config.yaml
init: "normal"
init_std_o: 0.0357
lr_mult_down: 1.5
batch_tokens: [8192, 16384, 24576]
steps: 6427
Each number is 128 + 24 x the weight over its row's rms, rounded and kept within 0 to 255. Layers, rows and columns count from 0. Numbers have three digits each. The size before them is the row's rms in percent of the matrix's.

# gate: layer 2 MLP gate, 320x160, rms 0.165, rows 14-27, columns 0-159
# up: layer 2 MLP up, 320x160, rms 0.164, rows 14-26, columns 0-159
# down: layer 2 MLP down (transposed), 320x160, rms 0.161, rows 14-26, columns 0-159
gate14 096:128135078107140090163154132162133103118146101150151134158148137108191114126115101151130115103114127110130133130106076132124156085092153119143156103154128106157101129128077194111169133127126104126152139149126126097093137192116098113132114124128102140134118183152096181100128143092140115134135091089126179121165088112102090138122146150133175153118138131118099147131158122117123140144151149120119131108137151116126134096124082141122150167140119135140125150104131114103160135147115168
up14 098:153129106137128130117163103130075111106129149137123126148139136149111124129155107104129128118154116126137083114103152187154155109068137137122096134133123125136157168116140123135168100150125142123152105139149098072101105101112197165109148148187101152091108140110124121105151143150098151137126139127145174120084124128095134194103128126093139164129128112119149141102144106124154162137189123121146124138121137110106167149170174126108135115113169127149134127128130152113102149161096121
down14 095:117131144159109164105167170123125158120120102134141180139169153155142164137127121120120145159132135107088163118118106108079128180173121162143109109109174133097165137128161116139117116142138097124100161117164122127148123162120149129130128159098148119157095143086093065140152153121126109117123119104105112149127169150126101089112148104145120125142161137102114126136109115155084107165125103135154128136093124150120128167123153155142143118101145111069102124119121080120119077130105161
gate15 103:163106135129066129106117161084137071176161088179141121123130077128112132108128146131139132154133149127096109113160119139167169127151131123106111110158116116130135105116134085139103049165129141134110136153159137136166142127142126132103143116142157138109147134122131137144156155099122121109147106126140098125137157157157119139108175103071140103134142136166167108115108136104111080136111140098127108117110135135140173138088100113124110159110109185159132094105118155109129116145113103
up15 104:117121099117078106127166087111161141129120124142124122110146119148143130127104102120124166128104140156148101177163092173124120150128096136113159117088131151100129087097133138145103117144113091138080107155134168094126138125169113121097098129121206103137141096144121110176106144076097059077136154114110142158130131156118114144103140159126151143153138114121115106158115145132134122110123121108130126143170160101121114097120105130150100116128136156171128155137150162137117140168101127
down15 103:143133161106143125144129166147126136143122112152164146142096097125124135146125092142135099144123131134125143109103145120168136103164161145159098155167145090174133131147146120100140113131114150077152096136140129184125108137109110142140175152117074118113105149153122142103153087137130143178116091154148092148148121118145156128148096079107088094173125111135131134123141134109181080147135133132159123124141100148162131176110118146138134147148142163094174129100131160125165083120142098
gate16 098:118070130122152160136112126159134138122134155172100103114112125148177118136141154110133114116161149166104131103148144178139122118132150094113088165120110138091135148138110096135149117154115118138120148109102101125100126130141127118100120151128177115128125149157136162133123113089165155144188131144115117145157173109183146118097183169171125138103105111136140147130126137152143102105133127138130142194115113140166106150117164093136155117133129081126131106135076165128136131099078104
up16 102:131133170132111111125098150119087102143145116155147170096156122127106087127138102137150127109096109157161161143105130114096080115152156109098149144112169115171184092162107035146132138147097128145127103145116081164143135124117129136106114131143158124130141173145108121144088166103140100164113106140117157123123161106136155124170133098135129157138123112170127137116122105157139137100138138145119134149141087139149108131161135127141120136154079136142139099159149095077144138121128140
down16 100:133106104140099110107116138137112181134135102134095115153133138137134167118147119124104146142137133141130073100107141184107148137157133099108144100146151161087126120108105157140104156101143146104143092132072162113129104132120145157144114128106083146145138130110182134112081111140121145116152091089113125077177092108168098120121096160092129130108144107125123127155108131134144154104115134111161129120108172098100134148126096081157135140088136157128128120146123115168142073129084107
gate17 103:175128108138129141089136151155120110133138102172094140147105141156095126172186097139115135132120133155122139094184143106130116092144200126100159123123182111142130156113116122124154134131126133131144137121123128125134132141165143145177138147162110076110125152175155146107153124120157142174093108132109131146146113126127139127131075150157154154122109109120131189175115132138119131113096137121084119146104108114116117107128147101118158176156158139082144148122158137085105105139115119
up17 102:116118157113103104120185110131110122133179155165124167132123095148081085104157178152108130155099164145146131121127122142152109153146145136125156079134098085145124158091106122121115116156117102151117094116149087134142104166128134106149121189138141097114087093111115135103119155113133151111108144126149151138166097159114099121162128117149117097127137120113155155107193141179117125139141081143141145143118131133158132159139081129118117136141130136141093103142122122119158173156129150
down17 098:119162106142143123115103156160092110155111126139116148152099087159147131108118144123134163123137107117140083159110105112154104156114161166156121108117176104116141121154109106117115072131125156125102181126116140164161148141079100187170148145144114151110127119104102181125154129130113135140144125098147104109140117131120126106138100118105115128152148108148106097129098098142093147159126137122146140113102127145101129142100155144168110119074071083128135128117140109097065128140115084
gate18 095:122149177101107108118154131094122098081147162098145135156100124107136169110147140163142148142113115128089137167113132118137156146118132076135138176154144111105163147127134115162148085121166127105162120143119173115131144129150111150104162141148120152154128138159139113085119134089131098131098124130169121115126109144120113124112119123156151154160079108123107167093137082139095110137097117087145086131132162132127124131103089151144126148148117115112123161173093099081078114124163148
up18 095:128109155151114158105150151092139128083127148118196142154107151122140172143120124132146118134123082119141144131144180110083160131120186107129173123151109109133108141163113124164113117142114127160158132143092129134109148157171123145118146129129089116118130117100159133106106136139068160132099126136137144161092130147159120138172137112113134117133114113105141134162176133135093119092122128134072113119135151164143146170142150143126134186152149103144121105122156102109105113111182171
down18 100:170145131134122130122148115133140125143146139106096126134116134132109160098099126100112142146101156110104171124127107140138139140149117095102088156143117127127099128114162101103128099150151158114118094112171114145104139037113124134146127125166129177134188157127123140086141131106138102114114133090123146156148132132145130139067153146178163122148093128166114170107132124089139114136128187148175131100134125126087140143145149133129126152116126099124123070123111098128131101084144171
gate19 098:080065089080145178129116116162118107169120115132130171067142104121127151137117111121106097137147103159133114152138146150097102156153110077093173096165134110104165180161092117108124118134144156102127111119119126154159079140172111109090092124154134107122129123159130167128122117078122135147126119138150123128136136135161096181110122143135172145126146122144153114136120138116093132129094151171158120120145098159124142152145141122146110138128112121133155120123101109119163130141136142
up19 100:130134122109163165148121176141132156129124140093131131142122119139138138146131143130140100183161100114135100136125116099084135147123146141128123071204124112116125124135081121114107140145124100122126117125119136154153064185129165077100126112166140132127138142124173160136116156121132107093123096111126103169136140068158113083118122122148150121152151139086165143136112140134113114133137117137157114136105097159145139094154110103165141176142058116117149114093136113108117154135124137
down19 099:103148166103122159115144115181139155167130110119096113133132170162139093129094114119125173111138131138174135124136166050154089153178173105112099111093091088094115101101159126151149109102128187105140152087127132100109095111124119161144085138133128111127157145107147122113161094148122147122111096116168106117106114126121138131138104150111127119139103099152080104123106148100130116137167122103140133142141124130137144134145130089148131101103139128144119144152149108136162114166097132
gate20 106:098081118100119161093112117129100116109145144151113128119112111112146088120151162106104169140109105115119145139172139108173151103112103118159163095115134104130114134133111141108113110118150130118132157113117111104113072106110113137133119111094147153138077135101073080163131099125167118154141134148149094146097156172094181125136136123100116127145144150159137194124151101134131143127099144118146195140089124172115137150148137150113093112111089106123119164122130121101106097114143124
up20 099:136121161098137108143100124072118162093143133173166133147142124132111130126139126097122106170150165150141172113118108148124156114135095086132122169088131136159134132153128131127124181097124173115149103176107103147115165091137090139170128183140166136147139100097126133114129161143133177143119144139137139142089111151138118149129134136110087122115126131108175132119150181102142173138137117123095136129168093134094081130122107129114136128115158082129091122165158093145133109126130141
down20 101:160124140106156112102111145137154140107101116133158131124143120088096093137172138149130125125114088126134111171140082140100093122122122104105120164130154117143111145129125110140157108100113124092118137086118140115149097145124100072135149142134115098111083157131110085126160143103083135118060101106116128169137099140144106097088161100158166132148108156160145159130059122107112122104148114152135103158119137138157137137182143112139133111147162142129118161106087154126118094161125141
gate21 107:100133109131119148134144143111073122100143102157131160147128150149105114145151115166119109112104160207137160111107123100102106118126142139121141147128150113135133110153097134125107113111127094126139138139082114126097151094128125121113088144114099143158126128125132116127121120136162177071149140150158149136143133069154113120142105123163134143097102163175099139099159176161110137151061148116142107079150154123132155130086090104113135128113141110169148149118134098112094100141163143
up21 104:162159120125132093112110144140145144110127135174121104163143083096103058131156120057159116128111098083155123120096171122135141111113134108111147099127122093108118165123158095153161103129142119155118153130137124120139136136083118148124119103117125140140108147156111110166164146103120143130120147092145138126065103118117127148117162115126126138115146101140118112125127120080134105144182118154142110138132119098155101101116129116100144165136138149116154096056071158149147128117165133
down21 103:082134146140137127127103147113130148142113141132120132085149106143123122107084128176065104119123143124112166149176109150141160132147119148124130036131121151138140114112118132141118151128132147123099176132137147155143140156154122124113095140153137092171159147075098097083138141129139082144165136124089111133135130119140098147138124117151112113121141125093150145152140117147127122139074125136072128153153139089143131128165130079133125082133093094126084118113163107139147109110099149
gate22 110:137081098145108102132117145124147125145126146122101147111096090109063128155124164183104145129161126133129082131126150139127122155096131104096143110125173160132117169138106121124142141109149130144136143079116102137149129125115155124146151122105089122156162175098119144162114139128177175146126105109126123149112129144116054082129158119141172134118145144082121132105133093116132131148147167124107176117126138159119136154125161093141122156127109094118144112135083159146108131073107117
up22 105:140132126094152159096147116146131141115166132138112136116131154136183137104111112090137098105093140143133179130116080130109149098134087166127083145108111104099121091152154133104105077148161125138121107136115170100132136097131107128128111144124160107084102112150130115175147144152078094123120090122141162133131117080101182112149099149101084123088117119117120150163103168145105136102140104104177102151155142112132107112116114149125174115132111146118139138113133102138130117111172153
down22 098:150112121117129129089123127143143164116089138115125123133125140083159115121177091095131116163129166109125139101135145145148136127117115143182114132148151143113069156095136118148100108110145122117126130157126141074107100111129135119103117133135141119138124076141141120111117098129132147087098192156153117073072143131120147134130183104123072149133135131111144156124151128113110114158130144159091139108070106153149117119122096109120130101122136163161108141100194115093151124146088131
gate23 107:128145138138148123121118088090123179131112146159144112178124089201110142141161135125153116129148136132100158151147149094122139137122135147164118121115170115071104135159119137144126134138128126135145157112088146116145135148113154082192176115115105156132122103104090113120107112127111160109138137118124147137115170130140172120173131106165150167140132121125129147086098124134119094190149111133168138129124143141157142124128135124117168132148106138107086167109121067109121140152101157
up23 101:121097144153131129120157145129129149117120132120120158136122116125097162175131153079181139102122154147143110133141126143148122139135155136142134104127082115096120165102157137110137117160113130130115153137103102196128092115080115121160140106085096143108128115110118111176108118132093069112166129123152162143146125130147099127141118150071126155099146133109155149153122152119126153112074121143087148128116160118132158148158142160116120078079140115119167155073135100142143144147137084
down23 104:134122119137138146156136135146086136161125116116110147131143100132114121130102057149115164095134183098111113129108162123147136136073103115121142134142165134133109132119120114105125103124151158137110171099110094080128113078130117159138114134125127130124149110075133168143139074111136104148116133142133103177126161167173107086131108171148152097170141138128127113096127114116094120128106158085171123136141167144137117136144149130105112084121139143160132105187132132081156141098111114
gate24 109:129136138137145124109146160146143107172127168114154117130082146131151157162133149134114176142140123116101104158103169108146159132140156113147116099128139145080140144135097112107106160150132139128122131151150162137126161130087148130107128172155093126146113107086111134122180083103108124141125132121114144131135160093132119103156130077116144153154167150104141068131121088131118109110132065156114091151097132083116115091091131152109121128128113162125156131064122140139128105151113084
up24 096:144145124160149146084128145143113081124140131152114107154126142101146156135114169128117112131121099114090165102180110146137160145179141152116127096161078155140095110086141127091119145111170123138126116116182129145150152124108146155174088144095086111154102134130137120121159113117083113115135116144122117146152093128169104112142108119094166155111133093093162132110097131100120117134096170103102169140131126131157137112150100090112105110132189148117140126113166114132125165132142145
down24 104:099106123099152134086106127131155126155182128120151118173107118141073143151110135167140152116132103121120127095129131139139140118110093139137148115146156124099146219128175127127131115132113129102136111139123106106127113164178131150175162085137152134114171116090084129106159081149124115079138138159153077131134103147157130131144172124093159115124139133143137148111125123137111123123124093130151136149119086134153143169110111154132155137128118109129139115120193081138111101135141110
gate25 097:153148144132121124129161131145132126122113101135165179128138129167144117107096135104092091109116133065088132114147094123094136168138121106150146173162120127112088114128134121115186104152104164104126148089158110166113183144151154099152157109166154108102152119122101104131081142194124125112107119106146121112111128109115166076120125140133146134111113132132180112143103120100131134096124140103143138165153150162112166152162153136135114118147115125143144145118107135131083128144116170
up25 103:118106114121117136108129094152130138109134139143110150111164098127152137138123143132177121125184144138148135134117098158134168094123150155154108106141160163164203133125167114115155094119122144157125164148141139102156138140132107102080116120080128137135126095125084140133101115112142142101178118103115119091137112129153107118157137137130128121185123159096155145108129113148153080124085144141103102117101104125095156132059120120139159112106156131134150164123084132075126118090133109
down25 092:111107075134142145166104106125125087114107109140154102136095160152133139153145101101124117105181118130131058149164182141093111127135122117154144121084097122124136119150101110128124127117121146144095108137170124138081099107129111119149136152107128113123156144157148115098109109140115126111094158172125119139099135102101110116132115119108177113131135137090135157171127124152100125148144094159156142147104155105114110158141141122142111070175135102169121145183114151189130118140132098
gate26 101:123078146093121143146116128179103147137079108120119156152140153141140145119133123115142102137136167085098095151101123154171110102113118114134101145114104127107088116159111152124121078100153166160133086143085147120168164109135121183130151151140116131152102156134125114135116125102113116124108169142133139128142165112122112132118150137147160111118107120141133119115155175162084120086097111116162205107125161137147127094142132162098107131142114119162120102143122091102088090127145130
up26 103:129148138140184145126170129107127132101114138133150159090126121137092171127111114148143112088101123099168096122136161190138096122152113176093157120150096097126150122143146116150115130141124122130136118138108108125140138180142157167145173120159109138142169141131117122140130074174137128128103146151137096098086090134117154175131107130113137130127152093117130145117117075077120147114134144132116129105099137114119157118153152089141138153165152151110123104151100137187149089118170139
down26 101:193078137126131143122144142144109144141071090109150101153151141141150122147113156140142129126117106107153171186098126095135166139090095093122149131136155155138120136119124163107177123159123151110159120135162138092160133159078133088120099127126107128120125146136135139080117135097093117108131132125135146133126151060129131143100145133149102139143096136137134119140108092111109111147085106108147100124137191129135129171143103133114091141127129116137106136114129105135092180113116181
gate27 103:103124067135138135187184087133147130137105100127123155098126116159128105119137142149141137109140114161099162164156141111121118138133111169120114099103131137110115135125125107141128157142104134136119128087101115146108155126083139131165110174157127184119162096127115160079110133138104137132119150157122127144139100140137121138176120130113123158107105131111144138156133093106148185144104118195126138102128109113118179126118160156175123096157132128113160166065119089125113106121139133